python train.py --num_attention_heads=15 --head_dim=64 --init_std_up=0.0179 --beta1=0.95 --decay_shape="linear" --final_lr_fraction=0.0 --train_tokens=818800000 --dataset="wikipedia_en"
Each number is 500 + 25 x the weight over its row's rms, rounded and kept within 0 to 999. Layers, rows and columns count from 0. Numbers have three digits each. The size before them is the row's rms in percent of the matrix's.

# k: layer 5 attention key, 960x640, rms 0.0806, rows 671-695, columns 512-639
# q: layer 5 attention query, 960x640, rms 0.0836, rows 672-695, columns 512-639
k671 097:532533527449496478486471461491501533517532554567514442505561467507512483513479468509491474475473501517477495482492526471519541503508461511506492445481511495489475523463503509528470465473517500490468539507522495504480554500519516509537495491469509536491539509505486503460505518449486491503482538527506492487485493494536487497486501482512497490501532492510499502482490498486548552511496
q672 099:520488470441526472480533533472500508468521486479514536515521505482494520450481502509471471533502526482531493510502509514504500468484549489534487473511494489509511488539469457491519476529507549533537510520548512514531484521492500460487480482490495525502526516535488444485507452474575460526496532498471499509482520444532498548473479478498520533526495489538473459492477484494469507511479
k672 103:526509495515502511487508457526458508519497516495511502521475495480504496493476503500483517504467480490517456513543487500515491502490465537471503479512500513476490517513504495506558474484462486541523522509435493478541504536515511521517511530473510516522527516476473459482505497524583497506483493516499494474506478480488436523467480444477510512478485479521502514484507524522506459538502
q673 101:467491502481504480484450494508521484487529485463503455530481516530508515464506519516529474494480533467495469567510489520505514502509539532471459532537505566503517518532517504485492516542457536472493490476490519539546478466483480515501525507496505480533496500490478483488521559455506457501538492503506498512533481493489475477483490486518478473497545535493480493477489518533502507511475
k673 097:482495489483499539534489507545529527507503469545468498534519534530541498476475522498503485485487528529491501544557505478476483476529486532478493481487489525523501503561474482496521499528500545492519504481503489520511455525500523534517460499483533469539515531485484495525476523531503499508477501453513471509526462511524500504512499447513442490497514473488480503474530517505479500495461
q674 095:491450488497504473499489525521470496489547537446500496476505518496507505470488492520486517527455537440473512504522508480502549453464504479521514548501479484441458496483525470509526535534506517529454556483503484507480470537492458503496481543475532537503513484418536492520492489505487514489494527471499472494495506473457499476488504486511530500509485440453535497492480457534470490483517
k674 092:532506545499529482517467501483493519501523501450526496528519498491520459471467516554465504480475544520462496528534489491510512470541505511533523497476494481486485414516525487514462543498535509517513508501477499499470493518519495517476488496527491528530514484516491492494524498501530496521492506490501503502520495477484494497503484473437456500465502481488502508546505497490478532470515
q675 091:473504491479507499485494499463521498482485496516511517488486512479530487488504524528466502469468535454507508486507504516440496470467492518481452503538529518513532508499466479473489504572494528503528463500510522467487515515480518460473506491515461499496451515506493480487506488482508507541508497450467540488506519518524498481514489484485554520505523475515506515487528483505507465504499
k675 096:463537483489490475480522461511475513491521492514492514472513504548516465524493516535448494521474491539493523487515554481429487506460504522489459505471482533543492500445502508499465506477503491517534492469513536547559538518489538493504519498514505451534496506485496484475517534513474506451470476515509496542518514478485512455493483505539486486515466495468539495486527465471476486514539
q676 104:484505474482479505480509462489451516504500518481478467525489510452514476488504540476496451515467505467501474514546493539482501441454492461511506505549523504492465490466498486527498508498510545502513499519481495481483471486502461510549425536487500508512480530495509476489483472517515513484491514525537560504523518519495492523501505476521546487456504538498559480500530500479500513452503
k676 101:510484540453550488508524487501472498507542524482504457496501524466499514518502507515491507481518502481505508494502491524481511490490467447517502468506515498511457509521433483534489527503491487492495492508488511534492489491503483549514445534536464485516476516521510485518521499500500541490459489468519509519520550529487490521555511522524486481496527526509470508524512516506553496478499
q677 097:501516518482514494580506529501497467529526518534460510472528509478479504505513512487485480446507519509519505531557518494462481497522477495472445498521497508499515499517509466508508504499500479516502494501482500487520499469465515494507475506522532498512480517448493566477512508513463506549546522471496518483474502492506495480479490494563513522524496479526462533497523441522525436518505
k677 093:500475504493485534510526503487504494464501531486471501473522491507563468500504487515492510482470482474498508508538496498512526492502482499471478542499543488516487497458462487488502486455548509504493516489450463509479499485529493500513509509508463484495496533450510474502527507512501511513534491466480501535517527483481503516512500500470509492509533487502487533489496481494468417495480
q678 104:531468517497501472489508521512508488489499497465494540484497495468513475482488519533485491523501499478514493529536546513535523501505564535485494492450520480539523536508531501479507497462484502509515485514509542492497522553461502473479514525490485556491497480453524499489488489502507524500508509430489513495505448482547484494453505514513540517471423489459508492533521504509468490470504
k678 104:495471490519512488524479519521471492493468513480489526516467505483514502507500507478498477480465514502537499505491527464492492525472512470502500493503534526488498491487472503493494542521497491541478495486463516489484498500460519488490504479509496524503489503478486452449519445488495469505537532473532470502510497491482498505508556466507540503493453448487510512463501440459499511455413
q679 092:510485512459505550511508459482484521511488481475497498499510479491511520481521534494491525509482494532513461481517533468498502443459495505473482514481475455501477516471498466529485521473545523461480507537509515506531481478507453510551470519505504495483509498470496466479422508478523526520491511508504470491480579483503481427488513493488507485509511451492495516532504547493503484497508
k679 095:440496493490538468468457469508522550526494503494518478515505449501529532561517487489550492488455499480506478502492497527506471502488477487529474503507543524485498533495480509511495485485455519481494497509524479436520525521491531523508481493483537531506466521504486487490466530498496468458525556483502526501499511558470461509530487524508512486495477534477489468473555530501552492486493
q680 104:512532494526522483470529477522475509502506492464507451473464488514469495478523505504492488499440511487531498488525488503468482444434494536481483491512485485483490549504522531488502485442520508466484503502548458465527476500536473522539485532482494487459501507487518491501556512499503474503525537513470455525533492499518458490511529489507507498448481435469442525477542530488517493482505
k680 101:514510508449515501498481499501498515503547522510481523496482475492479526492522515488462528508482510488557493488518524481475507471470459495512521451492481501491443520515520525527533502499475502488449499485526542497471490471472508528522473458517506481503455506487474500490520539465554478534492536493529465482472484524507476513502472482501530472484501507536483494500485518505518522481501
q681 095:519487527483472524519476473507482492475573493470517509481500499488488520474486502481505506500512522504482483508508495506506517509472452516516460491431480496479481491517509525543497504475525501482503509510470465463557510484507548503554474511512483474462522500535493487506485519519517520417521477484545520468520513532505514495546536493495520503504539474468506501516486523486477489511454
k681 095:503517491484474536466497469543531478458511471472507471489498537472500463486497502512491488516490485491471459483524495484566478485481518508499482556495521503467485473507432533461519487464530480493519473504532510469503528475534525493565490518463538483497423501497510486446531531498536478457481523452484513503441541489507498497519464514494495509477485557498463491490504453502483455500488
q682 094:417490497515511502484493443477538516486499490508475515476494481528515479492496518512484482513500496500483504488518508515465483501507489464503465423494509493472484514494456527472465512525504518504501469512492478495514513515500507522463472526486481479499494522492513465477495526471451474478418432481509488493466529507489489497518490481532540500491500514489487486535509499522520498484476
k682 097:452474477491470477512443483503480515479499487561464478477499480493480504482484527536491497547492486497501514509489525503474492448526443528457501489424520476504485515512497500491560479501522537463514460495522535510531502466505481528532508472481488495469501470484537484500524490510502501525495497481434451480459506514511510540459468505492491578468488499503500489492529478534500509477480
q683 103:419536504491472483481539429483510494461502466485508499549513527487569521496527486491477488511523532519495499502489495502484519476491498485505524520498478526524469531516483474505458494504453557518511483534536514496474486482545522499505533505526508537508526578526474470475489515488526467450491516500529521462471527512484494499489486499508483514499474523514501472463516524540507496501512
k683 096:516494461454528503521498482472494461504517509473534515539540516513509497534493524519528479484514477506536512474472540490468499485487473526495446515491476508534514489488470519501489506498489554494509490523508462437532503533504514521504482504552504498494514530525522517553479533501490482488484518494513548505521490520486474546492514449557505543483522527466474532507510497490514500543478
q684 106:528523488484506516545479510514507492481459487484530489517458531464497525500464485492464524503507501510496503500491495464532499519487490533486491528495470438489478492529478469496500547524504517500507484482539525450476471524496546512500457459507509503520498513511493522564483508484511516495493478498495504513481516484508513519501473507466464475514521488474505506490552490491488537520465
k684 102:528497520493526522530465494488489443513494506486525555521496481465529486486508520459496530515555498530496503464515441483496492506506557497518469528454423474473496518510504516535522550508494500491523464503530494505538485545483491491483527479460501491497493486517456518502473488498499501498523513538515494501474479505546556482508468526510469523539517496483473476484505478489496529500495
q685 099:507503469461459526528537502516530513551490485457504506516541480509511506514471455496487455462506501505538505493486469453494467510507475503512504522518471521523528486512533514508501485536497483461507521527494480481502475488475509497479497495503500523503496516495513492469535494468486475516425510529487523496495528495478519498554505518513482514493479494526504470487449466545474512504496
k685 100:497476490433466525519493527489446493534446470544497458532532502513473493504498513488544496505512515514494512478520510503497430498482477558540500534487515512506519479513502472514488483536506494559496467493507495485508511495471536492464531466517506524472484560503457497495482438468476457431501465502486501514484474532521487457534487497505474521475492500518559544515502510515549505534530
q686 096:471522480472490454490495454480507483504514487480441470504542517521525473491494498520455499476499530506510511481478463509525509473462515497532469507467513511488475533557545548424473507475493550541464495524515534482513475456479549467519485480479503484505516504510521504494486510458514504485511505500498523482468519505551491490457496481533489502497502525461511498486531557506462473522495
k686 095:499502521448505529489546511507473507498495500477514529526534525503530522502478493501472488459512542476499493511496453444503514461485518480479484470523511534504483452531515434485492559476511515522501503498457461491497489511529514537476468492515491455503505500534523497518497475465453468489476507499532468533505506498504524458485516471495491493522453467494465552509530499484521485499499
q687 092:489497518499498483462508491500508493495484485497449515484485494538538528507493526470536515485528507537455489514528488545507487480502504501483512517457495520491507512505515534512479489451491511526494497507472501466471491513476521568538551524482519510491479471510496500525528516515468507523480479503508530495439550492524511487510539483470516497523569514435504480512475490503501513499535
k687 095:471510495526513504472501495487493539471501508505496510476507507488526518515495535475530448485495531483496519462456512456524530484498470510470513539474502496509548496540495496505491453489512487478493476469507552477495513535504537459489498519498509541514510537531456543534477502461501476546474534470510458452457540491500513502542497495468495533496502486521544492503490529505483526503516
q688 098:526483487481502536482458471480481505498520484479471494486534485505521489479520513537506506498512494486510486497483522501495496481464485483460517500467482505524523457507480467487498501534538505502495494481549506474539477475510463535478482465540491520449465476504531513489498477535513501499449487475493524515458488524508486468520484538501518497502471530473495519510498519530472470470514
k688 102:505503490426501511514539476474509556484494508507505498536560504475549470541501471474500474493523515533463468504488494538489521483501524514520521496472517489511484493502487493522470518524505557478446540453500492487493463482502515480500498488523491502540518506510484489502487494523512490485503484481500516471495486516502489464475500480487484486519516505478502490475516508515494509517463
q689 096:478468501515545484487488475484515470480484513521530499520526524498493517515504533474510483529479518503486501497501525440549532512478485472499496512517509468499511469470490539465495467489447475512499475507508496439529508484510492519503533522548472526497514510521490507488476501479506496483472488475527529522495503500531506467543458492506533504525486498513486497532514499510478500525516
k689 096:519522481485541527491497495485532478487469512526467483485472475492510489508517532467496507506507497477493509504494496506495504448474508526517494516480474494502498503509542534511504496521471560500542508484493501550529455472488477539468544518464476482501533459497482488453515504486459545502562518485561507489510473538536533497505447483498474479509489492461499473458498480504480501510509
q690 098:507503444517514493490476496535541471506473481518553530533492526535483456534478496510496483517527518470517510541501475523497478505514535487541583484475488518505550501532488506510513522497503554505495530480489551497497518467498517494498522542496462493520496508495558503521555519535517544490513524491543518474550493505504506486473488469497497488468489491512489493506511468499463532498509
k690 102:460468489500510453535523521501485532510508502500491557482528490498490515482467490497487479510507506504498524545518474505454497490509487524492502496482485511507473518494468517473493509489475509482509505469480565524492491537477536461475514468485505494504488534531491490503507509477533486529486477526449479488506469549551481470511479468498528491507479437506538459482511507522511548506474
q691 093:491493501503514526498469475513504467473452506502513518529491512509524526427497462507489512505478458523533493525544464479512537468466474479469515511514508499490482498496499481468484498518484535562506494525472486505529471490512455507521471459481492487536510470493495495498498516507546474512454476517501488529481479483487515476509492510497494473512518467486513456499485528535495459462493
k691 092:480503477478513539503485464514493488477524505458460447524542542512490504504463511506481445517494517460539535487484517502537527516471521527503539499542560468478505491505517511454544459516504512508487512517544539502514512469526490516522500508484503508486491506490523502534506518470525497488506502488476466527532508529520498459497504484511495499512507467520499459502482470486524486505472
q692 095:453558483494447496485528520506483486497505514510516507495488491508496484462487477431529458458506509510487521511494554511438475471514440480477497498496566485466453527547523505506476496541502493496527516500531506530533443499527527490503459503516507477510469517525496468481485488488485502433483480512506442477515461524515506514532497493493501485498523535530466475467507535525517519473517
k692 096:494501508490479523456522487479529494495534461520487504499513454510491504414515463458470464500465494465507512505495504566472470494467515549467519503522535497448449513504517451484496473487482514489499517515521518535520456488521484500526511515477523468479503531520551498504483519540463478462501503496512484459560503512486477527477503499509479509493511516464496497513506511507525501521504
q693 097:505479493529503473495517504496508497515476528485464501514518479475478512477510482524466554445494477497447487490512488483503499507479512528532470469487467479526507493530567511506479492492483485509451495487544503520465493530504505495467532491487534477486505485476478510529496542488514521515468494508479495496522493487496524462498474485525492500497498506486495503493494547494508500467508
k693 101:463531481538473479503519524467527476478505502468519476501504510491478517532469527486466503506460512480493512479532500504517474504485485474528495488515478508506542430479516479548516479516492469514491480499505512526503491488510454509478527492492450543467515478474497483545489554507532475513517563481471509470508492493475497453466497537464505476493501466515488454502519510504481513499525
q694 094:454501474455524520465479526486462511483541482512542495474472533490509502475455503485489497458489526499495512489475458488513509492497469502508504508506477509457524523549521486523475504528498524520496528485486514502514521481543493519477512514446454504518472462486485530482517503474499489535523509472505464529518503481528456507512526536480473485505483488502491460490502501486452509495511
k694 090:490469547487554501573488494516527484506539534495522497510486516544516507496460547505483553530509508472522495487480528511533469479530535551485483504469469564490514479497487502464517543474512495491493520519474512487551473482500533512472529472497500449502535524510496495506505524456512514465484501491454507511481540528515429479512507524527527497513495475478516479461499531436538501486530
q695 099:476515474521540492516534508470486541491514502466471459483496521458505503494546493517509538522514470502488430504542485534472538523519484494456447472498467543518505475558530508509482508512491523478497504497529502512542521492526472514525457522490500477497502474497514477511489474498502496491494511509527503515485487476492529494517523497513508511477527481506466529472499484533477516509474
k695 097:514505509531573525517470501573487529498488485458495444502504529499454493479526482511503537495500473544499459493488485525495507527475444493495490509470474534495468480485529488485511508504471495468475511486469502548512502525498471489531479551558488478489473458503496476546506532494446482507476521483506499499441490500463506512512535528471495496462543503519480499495522489530488493500461